Weights of a small GPT-style language model, trained from scratch on English Wikipedia.
Size: width 768, 12 heads of 64 (3 for keys and values), MLP 2560 SwiGLU, 158M parameters.
Architecture: rotary positions, untied embeddings.
Training: a variant of Adam for these matrices, 1088M tokens.
Each number is 128 + 24 x the weight over its row's rms, rounded and kept within 0 to 255. Layers, rows and columns count from 0. Numbers have three digits each. The size before them is the row's rms in percent of the matrix's.

# gate: layer 11 MLP gate, 2560x768, rms 0.0293, rows 2109-2130, columns 576-671
# up: layer 11 MLP up, 2560x768, rms 0.0287, rows 2109-2129, columns 576-671
# down: layer 11 MLP down (transposed), 2560x768, rms 0.027, rows 2109-2129, columns 576-671
gate2109 097:128117112112112100102121129092141161131153142151130131128169184138120142151123180086156133143114134160092113171137123088106112112172150088125119106145088106115172112095063110106160127182121182084130126150118131162144128124154108148138140104174112145134143138105139155115111119165096104140
up2109 098:138140121152159138127134172123167155119090081140150128108135120092150129144135093094134113120092105106148137116110129154119138104111104129119133104118125151118150117111151162141150107129093140168071150085095157080143135150089136132128116078096126141141115096077152122150180104148113128099
down2109 099:149168096101149118099134118173133130118118158138104136151120165108128134144149137119135129109137145098071132135105085176153117118138104114143123166127128141079069094187135126159093147110113114167174121194161158164122112095146098150127121171098078130092135126156101143131102137114135176120
gate2110 102:182117187143155146126123116143082161108174149172111127150131132102113113133122125138151110119087090087115103163101161175119131130163126182133098102139143116119122114116170128100173160120141130103141106145147140126128059127141099128121120142153116101123119142118130149107120142152076154122
up2110 101:147127141138152154103118126107178093104136142117112123161104125139147151192127137097123137133125114142123115144110147101138125081116077119119152088125108106139184126148071156116153146140157139114159173146153157095118106138146146123121121111116112100113137067141160069112120150152165162108
down2110 101:120166118122142142120139140092146101153117123105096143104095171094138158110126140152079151077155130114142155179145135064105151109106120127131145125123125155040166163157125176166114155135120138122119115114127080158174160134153138094050186140122113098136119089171111112152143153131089134140
gate2111 100:108110080149102134106118123118121107157096129165148153109123103106141061129152092101164108130137147158110139144107099089125105071171119141111105132201086162126145131131148144098085104099106114089137131153096085143128133159153106107126121119116147124150148115151091104121135118142148156105
up2111 100:134141116123093124172154124083141107108161126170138087116116176108132128148206105118100110118137097118132158145099091134117059120130135155105125135127119158151134124123122115160116097160122139174091107125112153146090121101082174163135142128150111112162146181148128099111120148154115107131
down2111 100:138148113122096103111083116135125135165104153129135142162126149151151115119146107135143148099104114169150114106118121138125160119117110117099094131140100136098110103146099127154155176111127121101104115139087155150113095147119135128150146112118113146140119131107130163109145138157120116151
gate2112 102:128123148155158135105170104097133137139166109170107125119128116116122148101163150114140125129097135124106107136122129109141190090121110117168101104127110151124107123099103179148114071142144128143124159164106134174153132176109132114140091154100129142132145095112114108149114099091105115090
up2112 100:135099166096127143146113088116104120118126136123150091112133130131168151121145128108108151148110098121119122031132117126093132113119096110130144142107109128155115088146157130157146172131117119152113095165157104117148065100108123148141118139135142098135129161140119111108109132102142148156
down2112 099:124123155099177148105120135138131135119101141172126133154125125121121114135130079087155122105095096091104114122149145132129145124131104108110115105107129115135111108111129149122154079130102121085142123141108104132163141128115153142216118099143148127138138145114091132162122128178101100158
gate2113 097:081139193158130128146111145166127187133121140135092163124148141137106117154156116126070090143120115104158152129127150131128132130135166145150125129160085098153130136126128142140083140148110095108128132122100121147145150120075147151118126127165072135141082161160086099099110107105127111130
up2113 097:124122141187109097073107132165143106134108140109108146111088117124127131075131152131141121143145167119116121065119094110120161140087142139121166097106112132163142139146140133107104106135135084084119111155146141135142106100160136125093110126122132100146158169121134141122116121140119129130
down2113 097:134140109116109163156130106091150147110183107129105122108127087099120095164113132134148142106131130112136154189135138097138130148071132143144146099123143134160172110125102116125158159136144145158123114127125116077153105153181150108146154118106145154121117118137142155098129148134123139142
gate2114 108:147148102108147149114128110108077147125096093128083128136125097154131141130124138118119157134141109151086108139111139123074118111101106143152144093129095123145117104191104142102127132103083096170172097132162144174108095151093091127135159150160134139084146129127138154143113083086121101146
up2114 102:126142105149136153160110111121137131103116155156156068111133102163149145123176124110146121136135089100148162130085093072109128125098121160113118162107129175150127119136105075137135109097141090116134182116111138126125143113128174146163095164090131161109097117104106131118131122098181123130
down2114 102:119163109116150116125095100142104155120108138132149104145180099137115154109142194140114155118129110133108161163129128135165108114122106106152128132137164126127105107077149144127171144141107161124127135201118101125122132133124154113148124163175152106096085138144117161120135118115116096160
gate2115 097:124133133115113149147068166087119147103148131105106139149131135109136170105117127115127119133088129156099125156089126138133115131164161107113140139121168110111127130136122101112113141140128125120095155152135143134076141126138129131144122132153090187145155110112127124146156114138164116119
up2115 097:102125117076120118129119099146152151139113143153169147127153132144085128109164109155094170141148150149133128123124145178165145111093146130096195163152140147129181179137117141138143109159163073132076102120146139124141140152143158148140112058119147152084129148131196167094137211117144080097
down2115 099:124147132124155095121148150143117115145121105133140139140098164098138113129145101156190112138128085097110099124144183157136120142157154161136113089115145123132110155132128177141095151131121136144158130129130100134107145134131119122157135141113125133129164097140123116110130125179174132169
gate2116 100:138150165120154154121125131133099101095133102155162139147125118177145107130118165108142161139120063112119117160096136132117157107114144094144115143136167120130107146163125144144122090129120131132118137117142101137101068156145145116141162137136184157138129155110129134129127119120108132096
up2116 097:131068148105136099150130129130138148154131110122120129126125140119128107128116115107165153148142105125136080140141084103143133132146159131123148097149081121115138125171141134148130119133118122127094122098105089095073129114142160107119139134137137120114125147129197122132185122148065139149
down2116 096:116080125121164138104105165147114122126107146143140103148169098115133118159106144140118137157117126099100109144184144172134103089132143148109136127120123110157154083113105135113133115119085133107101081170148129135131157137181099137131102126137100161146116161131105144138161138143140129107
gate2117 109:131104149179134128131134124163108153111091161126117121089110151108121149109124139074152138151132156137073141134157150132112128141107083115115120079103152142142111123145079145079120163113160151089122109135144147170121160142132158128119137111105131093107162150116124135130128147124123117121
up2117 102:169156123110115173107142135154147155143099123129125133142113077087130102171157159141136137093137088104155119156119135109136125070134126128145144128136120126121154109138168113173123139135114143141082159119123141103130082081102167137158156123128106153110084103095131121149132129155109105142
down2117 099:151129148149127158132147137172097122134136132148125116082110123095110151139098141108158158106112149127115139176103132124121137125152118102117114144112148091143162088135110159146099153109131203159081123115140111130126125125070160114143126108111132130115098147125150162140147137137083138130
gate2118 095:126138099168126159162101148136146127148152173166108177136108129131105096103141103134095128155135152168131141127159149126155109050145148133088083133114138133172135155110170139114116180121170128109160145115137167085117118129118160121129130142149118116143117114108160153110144133119135124130
up2118 097:109141143107152168094093123134127140124115143137113161079109141096114061120134139103155130127135124126130165180103118119134152140137204119123115107133120129099101140166130126127147144113115117131119096133130134160127131127134120152156090087151107119121151114162141152135126163130166156151
down2118 098:163129133172104111126096146133131098125091142150137149151182175094104078133098139107117152110138127127147116118125060153111118128103146132151162134118121138161125142145123114127118147123130127178120132107161153090131097099113140165132142139090147168148125104147131133136139147109151135113
gate2119 100:114182097150115135145169138086124110105111135146132144140128136173135165130116118118121136141127102144113151155106128139145133099135094128135106120121137131099084129111149105129152156104102077118139117139133127131045116119140138144099138149137115117118129108146141171113139136111115154137
up2119 102:139119139161106134136147109131093112087129164110115111145119122124140173155117119141130160131094139152110129099086150125132119101137117175088099120122141202167113150148137104141135117121103139135124118105151116187123057117123113151152098147135110143141126098107112142130130143099160138159
down2119 101:119166140128140110128140167122150085158128165140143114107114127126202161122106130125105145121139090151120143132138172146155156111120142136099151151123124136183098094133121155137146161126124079160099100134092147087142143157102172154092094112150100126120071135114109175148142119165088102146
gate2120 098:102161154112116088094157132094110114117080137125163104118146144113118190114151133121125111120108130120116115104133100104151127126141108091115159136094163118145163141121129146081103123135151140095148169121137137114113147130182171129143110132144125082110136075158122101112099090142114124115
up2120 099:122110136128088141095155110080152148124149137134145140100098124125170137161108130126166104092130128093107124119113146162115168116151147146121132136131111111141135140113112123156097089164124174102105072143114140144088122109125086106104130109140093097156114149150119157147091103121121101150
down2120 099:166148107135124149128109174123159114158177149114112138068098159135142137123107124156141123191131110095104143121118089097155115109119159153138151104109088130150098163134153117122104127155124149121130142129125134149099106109134118127123106109134124109098122116111177125114170113102138128132
gate2121 095:147115128132141134126144082149118135143138120132148136154137110082153144158078140079130140120085107122135139135129115161112129103142136102157155102136114140090151148139119133121151182119138166093097125122168162131166158112136144094108139110109103069160157096106144094180068171122163123111
up2121 095:146146096095139127120147104162136100154114155159128127173145109168125141113091092121124111144142145161133150113140120111092112155106110146119142139118117143115118144131139128099148132122143131143084154148103122119100104134115122129137139133131119101096135138108161192149113104133106089128
down2121 097:107097080131113137125116100144112132122148106101085146103123133105104130118132125129139132121108140140133099122150171108155075168126152130124128111146112118167142118192125154093121092151168126121097094154118134121149107150098130135191149135129099117093115142130082176102133098124150125125
gate2122 094:110101144088137113168128116113148120142143130106100090112138121144134126116105145089161168138160117104132089091140154123155174148110109139157087111130146144122138126115148071142154168101126113140112158128139088104109126118200106168151143148126135097145120144149103173134136136131120115138
up2122 095:157154145123123113167104153126115152131106136082140138155125138110110160135142131124110106167085107134094128142136097126110090127172123088135109132111152111126151136094100151112111170154099129088169160090131058139148107143136103160149123158080127109104179147125153118141132152107087104127
down2122 097:097114178116129121142115139121131138108112154162134127149162096141165145164105125082159106104105118092182142133157138060103121134131136101135133136135140207103101150131147090145126137126106134155115131135136104120153133071185118175230157132116153107134141116134171121109151115155067115114
gate2123 099:127148145135173102120114158136106155127125163138141129123095107092134115155127140094101106142081161113141149142167125103120148147163120109136134137090171133124155179124154130131143163162118162125139128116144131154128084126105127123162129089134150115125122124150119129145130143106099143099
up2123 099:143149131145150143152105134156146145160141143137075161100100138095127128173086134138137158119086145093137130122132160096123136150131122144165080133127118138129133124200164119129132129099124141088156154135122100140147157148123105122128122120116171111128139089142160118128153128136110151140
down2123 100:108121110130138123144139139111126101093103130145123146101136115139151124110140148123102180114126126075148134139099162093113092129160139171081123114150085120099108104113121127139161147072117151158152109155114120143142152126091129097135129117153176149130110109120170094146098134091144116098
gate2124 097:114119145137165104159101093156115153069132112134139082144155095143148134147138144147163188137157147134099076131152147119163137149127119164114098119135126155126121097123126118140114116109095092139126128129118117144123108095125178111127124149135145132118131115142116111089121106149110130179
up2124 097:105122160137085117099140134095149111125182126115123170113151155132162157159115119134115116132163084123131095141152094137120115120135145164091129118088139117134154076154099145116097122157173115123122136068126090137091107130145114148145152172117121113131139102130133136153112122111123129125
down2124 099:078155188116098099126118098120123135153125111107157135079118125110127171143129132143067149103155151138131102140122118107098149098126127118139144153150143130167143132163137111113082103189150145096079129104128122171137149159115112144134120119155095149109104115093161122125133145083099089127
gate2125 102:148151156077116106131143149109162136095140130119169121138169118101090075135075140142146110120163110098111106101139122125138138161128085101143113122099096117135162105117141120109135179128112143108104127132119107136155110124088128152130107126116130128125122127152096123151113110140110157111
up2125 099:143099136178103159120098079110097100127134112123101092138153137122170104132129147114111113074155147098151138109118118095097149157131120115142115135144106091116115134119111129102164101122122134131095152168141097097107124163111152122130127138104066170150085087128123085104114164133100114079
down2125 100:149111137138098154107175155102123122104126132118138128101138120133140145103134117114110088121095135137140144159129137132153095143080077133114121155102158145146112147137123146143146178125115123134120144133138142143149152105149095121130106166130166122130071180140104115103132106112109142138
gate2126 096:097151175120125102102130071106135181146096129170140121131112101143106117143110133103098114126093101112129134093127151163125120111131153125120100142115071150128106131150115091143138146166088127131122156160132131099104123109099151165176105141134103099132103103122084121156133158120147129098
up2126 096:155080129116164123167119105130182119114133179125123136150123120155174144160127111148124166152126090133124107097150128165119111119140128144114159113088140145100104177122088106143134143100134128100155079145086198118140115074126123132097122148114148101177152162130147103142143113135090127135
down2126 096:147139113141160091145124098144126118133105096120132098132163126101103164119096155114108140130157152164159120144136123147093134081137131139065160107112139074123146114110123162128116156153123153147113129143126159120164150153163139136138113155122130142097128126129152074119115098170139124157
gate2127 097:143139177126137118134134131120126159177175136131148173156150161125113125170094138114163134141150118137177125112182138100164154101128105157136125130113081101141135133127113160106137105115139142162172127110130125129148154133152142127157121088149153168165105129093095105134073158107150176141
up2127 096:138131140125157139128128143104132124176158115104141118083059150093088134113123130086116141106118127167098126160153189122131102094148137168107085135133116155133128170109149111117102133136129097116132143138120163121150145129123123116141177147112093120094155153102145162078139134125149130112
down2127 097:153120117108081141120168122111125159145134133123112088126130105093106143097121118097152150142141128159152149147109138095140082142115102119148175138150123116182166137103138157135104135177122153128132109145136144114117197100120128068167143115118143109082134136164157163143196156135149142148
gate2128 105:141113144147119150128131163117155164085136139132144131142156138117173143167152115130138102123101084157142134132122131115087163087161153106135104131122096148101154121088161116145126136117120136118175123135106124107124116185149127137137128079148121138170083125135125115161132171075167107124
up2128 098:114105096111100088138108157127113120133148122135152106168094135105153111131118154134155101097128124161113070088141155152121115128134151191139113143113114097116125093123138131091120115111143145142106131127174121155140134170139112119134131127123141120120138151138108090143097115111156120107
down2128 097:077153129117124110139160139141164166158129136124125147146106140087158138119132145149115129128136149127129175102150119158091154121139099135091139137157148100127178132138116141105156122173145103114101173136076141143116093153126130092048102105143131130164107103157126113146139088135070169114
gate2129 102:148142136101143158118100152157132134123174126123096113105114117117124118151119126105119156151048081154114163090099116129106124114122133198128073141148094177130106088126130134122148117102122082088110113081137096148135073125129107125142137115095112129133132135158104140141117109105155133156
up2129 101:122119125114095146111124139135087117103113145188125101107141127154117129135146121104146129144136169129130110120126103139138119105161115143139117103144069126154146131105130115163145135165101115117123166151121103116143103121103131108129166160150134090162128128142140133130108094162138142120
down2129 100:116100132157127158114120172113100100069135153140124097123133126126136135138090139115128103142129140142130121139148123131107136127146100126148083114143089127173156100105142143151088123119127097143119151118091108097108147155117150125229131136112095141138141119139107089071106121142124123132
gate2130 099:143125145123134147094132097144151182154166139168126110125137151135109100065126139082132129147125123189111116108141146164144079104078128064074130114131121135122124121098157123150130148125136149114114142140138118157145107106051099106118144098116161114113164141139117117157160113098100118087